config = dict(
    n_layer=12,
    d_model=512,
    n_head=4,
    n_kv_head=4,
    head_dim=128,
    d_mlp=1024,
    vocab_size=13038,
    activation='geglu',
    norm='layernorm',
    norm_place='pre',
    norm_eps=1e-05,
    positions='learned',
    qk_norm=False,
    attn_scale=0.0884,
    bias='all',
    tie_embeddings=True,
    parallel_block=False,
    init='normal',
    init_std_qkv=0.0272,
    init_std_o=0.00556,
    init_std_up=0.0272,
    init_std_down=0.00556,
    optimizer='soap_variant',
    lr=0.00461,
    beta1=0.95,
    beta2=0.98,
    weight_decay=0.089,
    lr_head=0.00794,
    grad_clip=0.5,
    warmup_steps=200,
    schedule='wsd',
    decay_fraction=0.676,
    decay_shape='linear',
    final_lr_fraction=0.0,
    batch_tokens=262144,
    seq_len=512,
    doc_mask=True,
    train_tokens=993200000,
    steps=3789,
    dataset='wikipedia_en',
)
Each number is 128 + 32 x the weight over its row's rms, rounded and kept within 0 to 255. Layers, rows and columns count from 0. The size above them is the row's rms in percent of the matrix's.

# layer 2 attention key, 512x512, rms 0.0831, rows 428-511, columns 0-63
size [ 81  85  76  82  84  81  81  81  77  77  81  83  78  78  82  79  83  77  75  79  87  77  79  76  77  76  76  80  77  75  80  81  82  79  83  77  79  80  77  83  75  81  81  80  79  85  80  80  73  81  81  81  81  79  80  75  76  79  79  79  76  82  79  83  81  85  73  83  79  81  75  73  82  81  82  81  81  78  81  82  78  79  81  77]
[[169 120 122 103 114 140 146  64 162 122 174  93  96 138 144 118 171 154 124 138 137 133 122  83 138 103 131 120 145 135 136 200 143 123 126 143  61 127 141 112 133 108 168 125 173 118 101 114 147  72 143 200  98 152  78  94 157  85 104 144  93 145  97 112]
 [133 160 190 109 135 117 127 177 124 161 152 111 115 118 129 105 137 149 149 138 133 123 148 121 127 120 147  88 162 111  98 122  68 123 102 154 218  77 146 125 183 162 120 168  85 160 135 108 162 167  86 106 122 128 116 160  76  37 173 153 129  82 145 144]
 [151 127 119 151  85 170 140 112 113 166 101 113 160 142 150 145 170 123 190 151 102  56 166 152 136 106 169 127  89 108 139 120  87 143 141 104 101 104 130 147 126 168 144 145 116  83 171 106 132 166 151 147 151 108 182 133 140 136  97 138 130 137 173 152]
 [128  79 154 137 145 156 162 106 105 142 104 144 166 175  86 148 136 143  85 135 142 177 115 164 111 130 105  87 177 128 201 143 113 107 154 161 138 105 165 150 148 159 107 174 146 105 147 173  72 156  98 163 108 160 202  98 103 118  96  85 164 112 154 104]
 [144 131 152 158 122 102  95  95 146 130 184 113 164 108 120 135 130 146 121 126  94 141 166 124  82 137 141 139 172 146 152 177 155  89 152 144 109 131 136 132 118 159 120 180 137  82  90 109 145 117 177 100  75 147  75 157 115  92 164 141 135 201 142  94]
 [119 159 109 121 180  73 104 135  94 167 182 142 151 121 148 188  98 138 100  99 144 101  90 177 108  65 157  87  91 158 161  85  74  96  39  66 137  89 141 168  65 150 155 146 158 139 170 162  94 114 110 120 171 184 140 186 100 153  82 146 159 129 159 159]
 [137 165 121 125  87 119 179  93 111 158 125 144  89 156 100 140 154  83 122 146  79  79 141  76 130 172 122 140 109 114 145  70  78 169 117 166 160 103 163 130 164  93 162 113 138 147 113 110 106 113 130 126  93 139  92 125 101 146 153 136 172 166 117 112]
 [128 132 128  86 150 156 149 196 140 135  98 108  83 157 140  61  95 136 134 111 130 120 116 113 162 175 157 105 141 176 153 113 100 121 120 135  36 157  98 126 167  60 129 103 119 117 138 188  98  98 109 137 135 147 122  86 193 135  58 108 136 119 139  89]
 [138 121 138 155 132 150 109  57 144 118 116  94 179 143 113 133 100 205 122 145  65 127 123 148 148 118 160 157 141 127 153 114  89 122 169 140 167 188  72 161 153 172 132 175 137 148  70 139 124 118 154 211  50 115 191 174 198  83 130 101 135 114  59 119]
 [147 136 128  69 143 115 146 150 110  81  86 213 118 130 123 155 118 149 142 117  98 137 202 126 118 132 140 180  62 106 143 126 151 166  90 100  95 156 172 176 147 135 130 141 158 115 189 131 113 126  87 114 139  88 151  98 165 149  67  32 106 186 142 125]
 [129 177  94 139 113 195 106  89 141 194 122 133 128 137  71 148  81 102 140 183 134 148 188 108  92 196 177 161 141 151 113 126 141 170  57  67 146 204 112  99 135 162 123 145  97 115 162 124 195 129 134 118 130 133 107 181 124 128  43 119 109  98 118 114]
 [110  89 121 148 119 123 102 108 107 108 134 138  92 181 142 187 140 150 132 146  73 128 190 135 179 150 127 152 168 135 110 144 123 211 115  94 162 121  88 140 142  93 161  91 150 164 110 133 135  63 168  94 127 212 144  85 158 101 178 102 156 122 139 123]
 [120 128 134  92 111 152 112 187  73 144 174 125 106  87 220 154 126 134 152  91  85 139 106 147 137  84 131 142 171 171  78 177 129 138  80  89 163 133 116  77 137 145 122 216 164 149 155  86 141 151 117 165 130 198 125 157  39  76  87  83 144 111 162  68]
 [ 48 156 125 146  89 167 127  97 117 114  73 112 140 133 128  83  85 143 100 157 152 101  95 115  66 129 143 121 102 139  85 216 124 136 130 153 179  91 173 163 154  92 143 146 124 106 125 142 118 115 149 115 176 137 190 105  51 159  71 145 113 174 109 172]
 [148 115 141 177 109 123 118 142 100 167 129 135  98 107 106 104 184 157 107 165  69 188 155 117 135 137 112 130 156 178 109 132 116 132 136 112 150  98  98 148 139 160 139  94 161 168 134 121 166 139 192 136  84  75 125 141 135 135 103 133 185 133 140 153]
 [117 128 101 131 132 103 158 129 176 127 167 104 139  87 163 103  79 153  86 177 173 142 122  62 126  81 166 118 176  76 175  68  99  98 125 130  59  77 168 132 119 127 142 137  81 105 156 127 149  89 217 146 125 118 110  96  72 145  67 122 154 145 162 145]
 [121 131 116 140 155 137  97  83  70 143 175 159 115 150 156 167  96 158 141 115 153 159 133 106 119 113 148 105 181 169 130 116 163  68 152 134 124 151  73  91 141  82  89 134 148  69  69 160 165  92 122 103 113 153 168 189 107 149 193 126 158 131 204  97]
 [118 129 121  99 119 134 121  99 101 107 162  88 126 159 159 119 165 165 145 150  95 129 113 162 172  84 107 146 117  98 131 157  95 144 139 160 122  98 110 203 167 169 132 120 125  93 115 101 145 145 142 170 131 121 115 132 122 157 181  88 133 103  77 149]
 [ 86  91  79 101 160 130 145 119 115 205 104 120 111 155 121 111 121  94  97 117 199 149 117 159  65 151 164 173 144 145 141  94  88  77 112 123 112 134 108 151  93 109  87 138 133 139  76 182 119 155 122 100 164 136  89  89  77 139 105 114 162 173 175 169]
 [130  92 149 130  83 120  69 132 109 110 127 156 162 166 105 132 142 116 119 123 127  71  96  88 149 123 137  99 128 118 125 118 131 113 183 114 153 110 205 109  76 153 140 117 177  76 110 176 109 124 127  98 100  69 111 164  88 134 102 132 126 146 124 142]
 [ 77 128 137 104 182  58 139 160 177 121 152 159  95 117 132  76 114  27 145 158 114 165  95 167 108 145  91 167 136 158 160 138 140 125 132 166 132 121 136 117 114 157  64 147 117 143  69  55  63 112 164 128  99 149  59  88 148 136 157 172  73 126  67 108]
 [163 139 161 132 128 163 120 138 157 205 145 169 158 138 122 123 119 127 180 156 137 137 181 159 149 151 135  71  65 176 127  98 110 170 162 131 130  88 193 148 153 212 161 141 123 133 125 182 183  73 157 110  70 172 125 108  94 164 177 143  82  73 114 125]
 [131 123 202 103 115 115 147 101 110 128 155 115 186 142 168 158 127 182  81 116 180 107  91 111  95 108 124 140 164 123 128  91 123 201 157 153  89 125 108 145 128 114  69 125 111 100 137 133 129 100 100 161 118  70 102  60 136 197  98 195 181 126 126 118]
 [139  83 177 136 121 120 111  93 119 148 111  58 102 125 140 134 128 194 129  78  95 135 162 171 134 155 188 128 134  92 116 105 114 136 146 124  95 113 191 118 136 138 141 149 144 151 107 138 183 151 149 141 209 128 178 133 129 136 182 152  99 147 112 118]
 [103 141 127 120 112  91 106 101 134  93 143 136 163 132  84 125 129 128 104 115 193 128 124 132 148 124 140 129 167  74 113 157  93 154 154 122 140 133 116 134 154 124 171 171 140 101 142 102 111 102 150  46 155 128 174 110 137 171  97 157 120 103 132 159]
 [123 151 116 120 110 163 109 108 140  68 151  48 103 196 148 180  83 116 138 133 105 186 100 180 125 149 127 124 148 162 117 136 138  92 138 164 159 186  95 129 132 179 115 130 139 180 133  85 210 128  77 139 158 156 144 118 115 121  43 127 127 120 117 113]
 [158 134 102 155 126 124 110 121 106 158 112 141 162 114  92 121 142 195  88  86 168 100 129 130 140 147 134 137  98 154 150 128  81 139  99 101 124 111 142  88 101  98 114 158 127 137 121 168 138 113 108 197 108 107 129 123  86 184  74 150 104 157 109 108]
 [135 144  91 137 114 164 122  96 110 157 142 135 116 202 103 131 100 102 156 109 171 138 131 102  82 159  64 118 104 141  62 118  98 132 188 138 139 154 122  56 150  57 114 133 118  35 106 219 136 112 121 128 117 116 127 121 208 187 154 109 117 142  78 106]
 [156 153 121 131 166 124 140 106 123 126 162 205 136 144  71  90 108 104 159 136 137 159  96 126 127 117 174 192 108 131 137 128 172 113 121 112 147 163 168 202 132  99 119 120 109 154 104 180 160 136 134 154 139 123 108  90  57  96 133 178 127 157 146 113]
 [157  55 137 126 117 100 172 164 143  77  76 141 130 130 201 137 141 118 145 106 120 148 174 122 126 152 145 115 180  78 134 124 146 194 115  68 146 153 106 130 161 106  85 112  96  83 164 101  52 157  72 131 120 161 125 174 121  99 138  62 111 154  83 119]
 [141 101  64 132 162 111  93 176 148 164 164 116 133 108  75 132  99 127 185 158 160 129 182 191 138 150 113 125 161  81  79 150 100  85 113 199 125 121 110  97 103 144  77 124 144 117  66 154 164 142 119  64  62  87 146  77 112 155 152 143 173 139 162 146]
 [127 118 113 155  79  75 144  67 139 137 132 194 144 134 179 143 177 194 108 163  99  71 180 160 165 155 116 110 183 174  97 148 134 141 111 128  96 147 173 184 113 144 114  73 103 148  81 126 144 104 157  96 120 103  84 125 163 162 178 136 184 129 143  96]
 [134 157  86 170  86  67 132 102 109 159 130 152 153 141  70 132  96 167 110  57 160 188 107 145 124 119 150 129 106  82 122  85 118 171 106 123 144 136 132 138 171 131  83 159 115 142 151  67 119 143 115 163  80 121  62 123  97 120 177 103 161 115 149 155]
 [ 88 123 149 131  60 119 144 199  91 139 109 142 174 139 138 126 141 105 110 114 122 116 118 104 158 153 190 140 186 143 152 150 154 110 161 117 119 109  93 122 202  97  99 140 140 132 145 153 201 133 177  39 103  64 164 190 207 138 122  88 129  98 121 166]
 [197 107 102  96 126  79 141  66 123 160 137 163 144 113 119 146 127 149 108  41 103  94 132  64 166 189  91 100 154  93 143 135 109  91  64 105  99  95  79 123 199 126  99 156 102 154 156 151 124 126 138  99  76 136 132 100 119  74 155 111 141 167 127 117]
 [160 120 133 179 149  93 144  93 167 103 140 112 179 124 113 154 113 154  81 161 160  85  85 138 124 125  66  97 176 101 153 120 125 124  85 129 148 148 143 162  93 161 163 115 136 149 124 166 116  64 168  99  80 101 124  91 136 166 121  90 100 151  80 174]
 [137 141  99 146 172  86 109 155 105 169 140 114  98 147 160 155 138 180 141 171 110 150 120 178 160 162  96 185 108 138 122 107 146 137  93 149  99 115 150 120 178 163 153 164 172 104 158 167 199  86 101  72 149 176 146 113 160 130 139 125 120 107 113 158]
 [111 154  92  84 173 134  96 102 127 106 177 101  56 174  45  79 149 147 146 106 147 103 100  84 140 119  98 167 128  51 161 126  81 110 138 153 126 101  89  75 125  69  88 172  67 121 168 153  87  96 102 102 155  76 107 192 119  82 106 115  78  93 113 133]
 [136 150 134  93  90 100  86 135  95 113 111 109 155 159 166 148  92 150 151  91 152 153  94 124 120 103 184 104  99 170  98 131 144 123  96  87  95 153  92 149  77 153 132 140  79  42 140  56 114 117 100 118 123  96 118 135 190 165  88 126 181  82 162 114]
 [124 181 136 116  89 125 136 119  99  87  62 115 140 139 138  87 127 144  95  77  94 148 155 167 125  99 157 120 138 142 146 117 156 146 113 133 157 105 116 112  81 119 122 111 116 101  92 151  95  93 123 107 128 116 149 141  90 140 148 117 110 115 107 133]
 [147 188 124 117 124 127  81 151  77 178 116 180  83 142 153 118 123 112 161  83 193 163 116 138 126 117 102 106 117  74 100 153  88 129 108 173 222  49 132 104 126 194 154 151 127 107 149 160 146 172 146 108  85 137 178 147 142 100 147 219  97  60 119 128]
 [122 154 120 146 139 158 123  97 122 115 103 122 147 162  78 120 166  97 122 104 120 104  48 114 213 112 129 153 136  60 145  76 182 188 116  49 109 144 180 160 148 100 110 193 122 123 114 123 145 115 146 136 175 127 151 112  95 141  94  85 181 120 172  91]
 [132 107 125 100 121 179 164  92 105 131 140 115 104 125  99 118 117 130 150 125 145  99 126 113 127 122 113  57 126 134 156 121  68  67 157 194  96 104  97  94  79 176 111 125  98  77 139 144  33  86 111 122 142 156 134 123  98 131  82 119  99 140 116  78]
 [155  91 174  88 142 118 118 155 127 101 149 152 126 119 101 130 101  59 150 101  90 170  93 139 143 141 103 129 122 183  79  98 154 125 134 113 120 100 148  87 131 144  85 110 155 144 154 103 175 120 185 132  99 136 112 132 159 195  99  80  83 177  98 121]
 [ 81 191 101 158  49 137 117  91 182 118  96 163  79 115 153 101  87 129  93  93 136 114  65 111 159 160 130  75  96 186  69 108 108 115 174 105 141 119 166 159  97 157 114  72 122 199 137 146  62  83  85 181  56 145  74  88 158  65 160  59 112  57  51 169]
 [116 164 124 117  83 107 124 110 119 146  88 165 136 148 145 157 112 110 158 140 113 169 104 145 141 120 155 180 148 172  85 117 104  90  65 163  67 129 170 106 124 147  72 189 126 127 140 124 131 146  70 141 115 106 133 164  87 104 132 115 122 161  71 155]
 [121 141 116 121 146 128 139 138 178  76  60  94 102 129 122 125 169 111 154  87  95 116 158 133 119 142 110 113  89 102 117 145 155 145 129 126  89 108 115 127 170 104 105  88 119 108 146  41 145 103 119 142 143  98 123  74  64  78  49  53 133 121 115 123]
 [114 131  93 144 118  78 143 140 147 147 139 190 143 121 134 163 179 114 139 143 102  99 213 122  95  77 157 109 133 152 119 145 144 110 172  71 157 158 158 176  76 122 106 157  90  71 166 107 107 109 114 124 143 116 114 134 169 127 130 162 148 141 110 101]
 [138  76 118  99 142 150 143  86 181 156 106 120 134  98 129  72 112 106 141 124 144 133 172 109 145 119  89  59 147 105 129  64  48  56 155  67 144 109 176 128 129 106 149  73  63 122 108  98 157 107 101  68 114 150 145 170  94 105 149 107 129 111 138 149]
 [ 91  73 153 164  79 112 149 155 108  97  97 114 154 135  97  99 112 104 123 122  70 112 113 139  96 101  89 160  72 121 124 211  86 142  70 125 111 153 132 136 161 164 148 100 104 108  69 107 139 149 135  95  76 105 158 156 188 113 113  94 171 125 138 161]
 [132  79 185 136 162 118 148 135 142 157 132  60 144  69 118 122 160 101  69 139 107 100 128  49 128 140 123 131  86 166 110 157 175 105 137 112  95  97 177 189 105 134  79 167 139  75 156 169 110 130 165 153 115 106 204 143  78 106 213 129  95 156  99 139]
 [139 143 171 166 117 123 154 158 134 166 154 110 109 127 145  96  56 129  94 192  90 123  65  84 114 136 103 100 131  89  94  97 132 148 116 132 162 103 185 111 109 126 112 122 107 176 159 128 187 211 120 146 101 146 157 109  45 128 144 151 171 101 137 148]
 [164 128 123 173 149  91  89 165 147  94  98 114 127 136 106  98 101 174 129  77 179  67  80  54  86 157 126 100 144 106 101 131 108 179 158 169 108 140 108 192  87 131  96 129  78 123 207  96 150 166  95 111 141 159 106  90 118 123 145 130 142 136 138 144]
 [122 162 181 168 136 145 182 129 169 193 160 115 154 151 132 109 176 132  95 125 120 131 148 115 128  94 167  98 187 161 161  78 156 139 161  96  96  88 124 113 174 141 129 178 114  95 111 118 128  92 109 107 233 107  99 133 135 127  91 157 131 120 135  80]
 [128 122 119 111 146 146 172 118 135 113 132 172 112 130 141 173 139 101 104 137 139  95 145 105 142 118 132 143 112 124 137 147 162 122 100 182 101 118 153 131 139 145 104 171 149 146 140 164  61  56 154 127 147 165 161 180  88 120 188 116 109 136 158 125]
 [126  95  97 145 149 177 153 147 118 176 146  87  92 132 112 144 173 115  81 179  95  91 219 165 119 126 146 101 135 116  82 105 103 150 143 152 156 166 146 102 146 155 179 127  98 106 102 109 177 170  82 148 152 142 112 149 109 150 110  90  71 104  66 129]
 [179 131 121 113 183 115 116 127  81  75 148 173 131 121  63 138  69 185 111  72 100 152  92 119 126 145 105 122 117 144 115 157 120 137 164 217 147 180  76 102 170  55 128 113 145  87 160 140 163 101 178 143 124  71 148 114  82 137 154 153  51  90 155 127]
 [177 139 132  92  80 109 110 155 143 102 178 160 142 161 111 156 146  85 136 134  71 135 134  75 163 128 143 125 112 170 119  93 123 124 119  96 133 174 148 143 200 118 150 142 104 145 143 142 109 109 161 136 107 151 151 149 141 114 129 153 127 111  49 157]
 [178 168 104 152 158 177 126  95 120 112 108 124 141 158  91 141 133 148 118 119 133 106 136 105 128 172 126  94 125  64 141 122 155 145 105 119 128  98 123 118  88 124  91 204 120 109 134  73  66 149 130 139 117 198 171  83 146 120 213 117 140  62 172 160]
 [130 128 115 141 109 111 141 117 120 151 165 162 115  94 162 128 130 171  70 136 151  84  98 169 183 181 137 112 173 133 134 141 187 114 112 126 139 122 176  93 125  77  78 103 110 104 169  91 145 111 116 135 160 110 202 132 131 144 169 131 105 123  85  86]
 [ 98 152  94 137 105  91  96  81  97 149 121 120  99 109 157 100  99 182 105 102 167  94  75 152 124  88 150 168 105 124 130 180 194 150 125  95  95 135 130 126 186 114 146 107 138 155 162 131 173 178 176 161 117 157 181 127 123 114  84  97 132 123  71 130]
 [118  77 133 142  96 103 136 176 114 123  74 127  92 164 119 150 182 132 136 163 180 140  99 155 123 137 136 116 101 148 104 131  81 138  87  92 114 104 111 160  94 151  76 162 133  67 143 149  69 135  82 138 132 148 126  71 152 119 128  71 100 167 171 103]
 [158  75 104 117  84 149 149 177 126 125 156  74 159 110 127 168 103 186 114 154 124 162 155 156 150  97  86 130 154 116 134 152  55 120 190 187 192 154 192 130 121 114 128  91  90  69 106 151 169  82 131 111  99 144 140  90 125  91 124 147 121 146 158 171]
 [ 89 138  87 154  87 132 144 170 138 123 158 144 128  67  88 130  62 108 107  65  85  84 115 132 138 110  85 115 147 151 198 178 161 159  80  93 171  83 135 162 110  95 122  86 132  45 115  88 145 148  85 109 188 138 150 125  82 137 130 138 129 146 114 134]
 [156 118 141  58 107 137 152  81 143 186 118 127 141 144 141 152 124  92 183 127  88 174  91 104 149  97 129 192 155 118 148 115  79  71 114 105 148 165 104 125  67 126 149  80 111  99 139 112 119  75 109 146  66  91  88 127 106 137 124 145 173 161 103 104]
 [134 169 131 116 141 175 137  91  99 127 161 150  99 108 191 173 148  77 118 165 137 136 121 101 151 134 146 146 120 108 102 154  88 129 101 122 127 129 123 142 131  98 176 155 182 145 215 199 119 162  95  71 119  74 148 143 131 165 132 104 105 145 100 130]
 [153 107 213 120 100 176 156  87 134  98 141 157  95 128 144 102 119 103 213 150 177 148 142 118 137 143  92  98 121 172 130  94 151 163 184 122 178 105 158 134 118 212 158  60 127 148 106 154 149 133 156 125  64 211 171 129 104 188 193 145  99 133 113 138]
 [118 124  76  95 171 134 134 133 130  90 153 144 154 130 119  72 134 132 121  63 145 155 103  27 103 125  97  83 136 123 145  74 174 146  80 145  98  96 176  93 176  65 101 162 179 148 140 131 165 169 141 101 136  72 168 141 109 102 156  34 117 101 122 114]
 [122 174 156 125 144 100 140 150 160 206 138 128 154 146 179 149 121 142 156 165 133 173 211 118 123  88  86 110 157 105 125 116 161 126 106 116 131 110 116 148 137 180 122  84 116 103  87 105 154 127 131 169 160 125 122 146 149 131 212 140 141 169 156 127]
 [129  95 139 110  64 167 137 111 162 148 132 147 132  98  43  66 110 134  94 155 133 160 129 189  99 147 111 158 103 101 114 122 102  91 149 192 130 110 111 141 142 111 137 124 147 133 140 143 123 133 134 142 124 132  44  35 175 109 103 168 157 170 162 114]
 [112 118 104 135 125 153 115 104 167  79 142 158 122  94 105 142  83 146 167 142  98 100 160  80 124 138 191 130 133 103 142 103 162 109 121 115 175 136 149 169  97  71 125  79 165 121  60 109 120  64 156 148 137  67 115 111 148 102  98 176 132 173 165 104]
 [126 135  79  88 169 123 133 157 122 165  93  81 165 161 162 114 149 132  90  58 165 122  59  90 153 104 151 104  77 100 150 119 106 120 120 177 107 134 160 128 155 152  95 163 126 110  88 110 183 139 132 130 144 159  87 118 171 164  71 196  75 151 100 147]
 [155 144 112 108 148 148 135  80 175 183 162 119  72  60 157 102  93 122 110 116 179 137 153 121 126 188  62 163 137 134 123 178  75 201 144 116 180 140  76 135  92 165 156 111 120 124 124 122 132 109 156 129 128 120  87  79 130 107 140 131  81 137 154 126]
 [143 160 117 136  97 146 149 160 133 110 141 153 109 144 134 132 127 115 168  97 145 141 103 133 119 128 118 109 121 126  98  93 101  89  84 196 154  80 145  95 100 136 115 139 121 126  95 156 106 117  96 102 159 133 128 185  95  83  76 147 134 205 200 153]
 [185 180 118  91 100 101 119 158 180 153  80 145 115  89 125 174 128 150 105 173  39 182 120 116 124  61 130 162  91  64 145 118 152  94 127 155  91  94 130 163 121  93 119 115  90 166 110 175 101 101 180  98  85 109 116 103 139 196 125 129 163 173 118 134]
 [137 109  92 165 122 110 117 123 208 137 181 156 109 168 115  87  85 101  86 114  58 132 106  93  94 174 132 155 130 161 151 131 136 148 116 108  85 147  92  69 100 167 126 147 107  96 136 158  89  90 125 148 177 172 104 157 130 110 139 111 114 136  91  89]
 [106 150 116 140 127  86 171 130 138  89 131 107 112 129 131 118  94 105 167 157 107 120 155 150 158 127 126  79 100 174  93 114 190 139 137 116 115 195 117 125  88  65 131 135 126 178 100 136 116 150 156 147 116 141 112 154  68 106 138 139 150 118 146 116]
 [131 130 133 112  97  80 158 138  64 125 127  93 152 153 167 121 168 115  63  75 117 110 158  80 128 117 152  46 190 110  63 149 169 158 133 104  57 112 177 169 131 140 171 120 150 125 136 134 101  80  94 124 121 130 164 105 134 193  50 154  92  91 129 153]
 [ 82 215  81 111 147 141 113 130 113 118  98 182 120 154 115 160 105 107 121 143 178 172 124  93 138 133  79 160 165 117  63 167 117 154 193 196  92 137 138 145 117 139  84 100 149 142 100 179 128 155 148  95 149 171 177  53 129 134 118 113 127  93 133 132]
 [175 110 187 150 109 135 121  78  96 117 164 102 155 179 149  98 142 127 151 114 122 111 141 116 153 149 172 133 101 146 116  63 153  76 158 176  76 147 141 132 132 172 159  88 174 138 108 133 201 134 190  88  84 145 118 170 119 141 128 116  63  92 137 126]
 [155 139 172 152 124 138 131 160 119 120 135  92 114 121 141 147 143 125 123  48 116 124 110 147 144  96 125 145 112 156 159 160 136 177 161 161  83 142 111 156 125  45 106 135 164 157 147 120 206 108 139 110  86 122 118 109 172 108 174 173 177 143 138 203]
 [101 107 171 150  75 125 122 131  79  68  86 131 115 120  87 162 171 178 150 135 155  70 136 188  85 137 105 116 163 101 188 134 182 172  81 112 119 111  60 126 119 101 113 102 122 127 105  59 142 147 108 112  76 141 109 120 157 118  63 143  88  89 179 115]
 [ 84 152 135 211 141 144 140 151 105 116 139 117 187 139 149 124 111 122  72 166 102  84 167  83 126 136 124 126 115 158 157 150  93 163  98 115 173 153  53 179 116 196 134 146  96 128 181 150 129 114 171 105 135 107 109 176 131 193 114 116 171 164 143 133]
 [144 118 153 146 103  86  86 140  85 104  60 110 110 155 151 159 115 143 105 108 107  99  45  51 118 123 149 167 116 118 169 180 117 132  76 150 123 153 160 135  63 161 130 114  80 129 138 202 172 133 143 140  93 134 112 127 101 121 148 162 115 100 114  75]]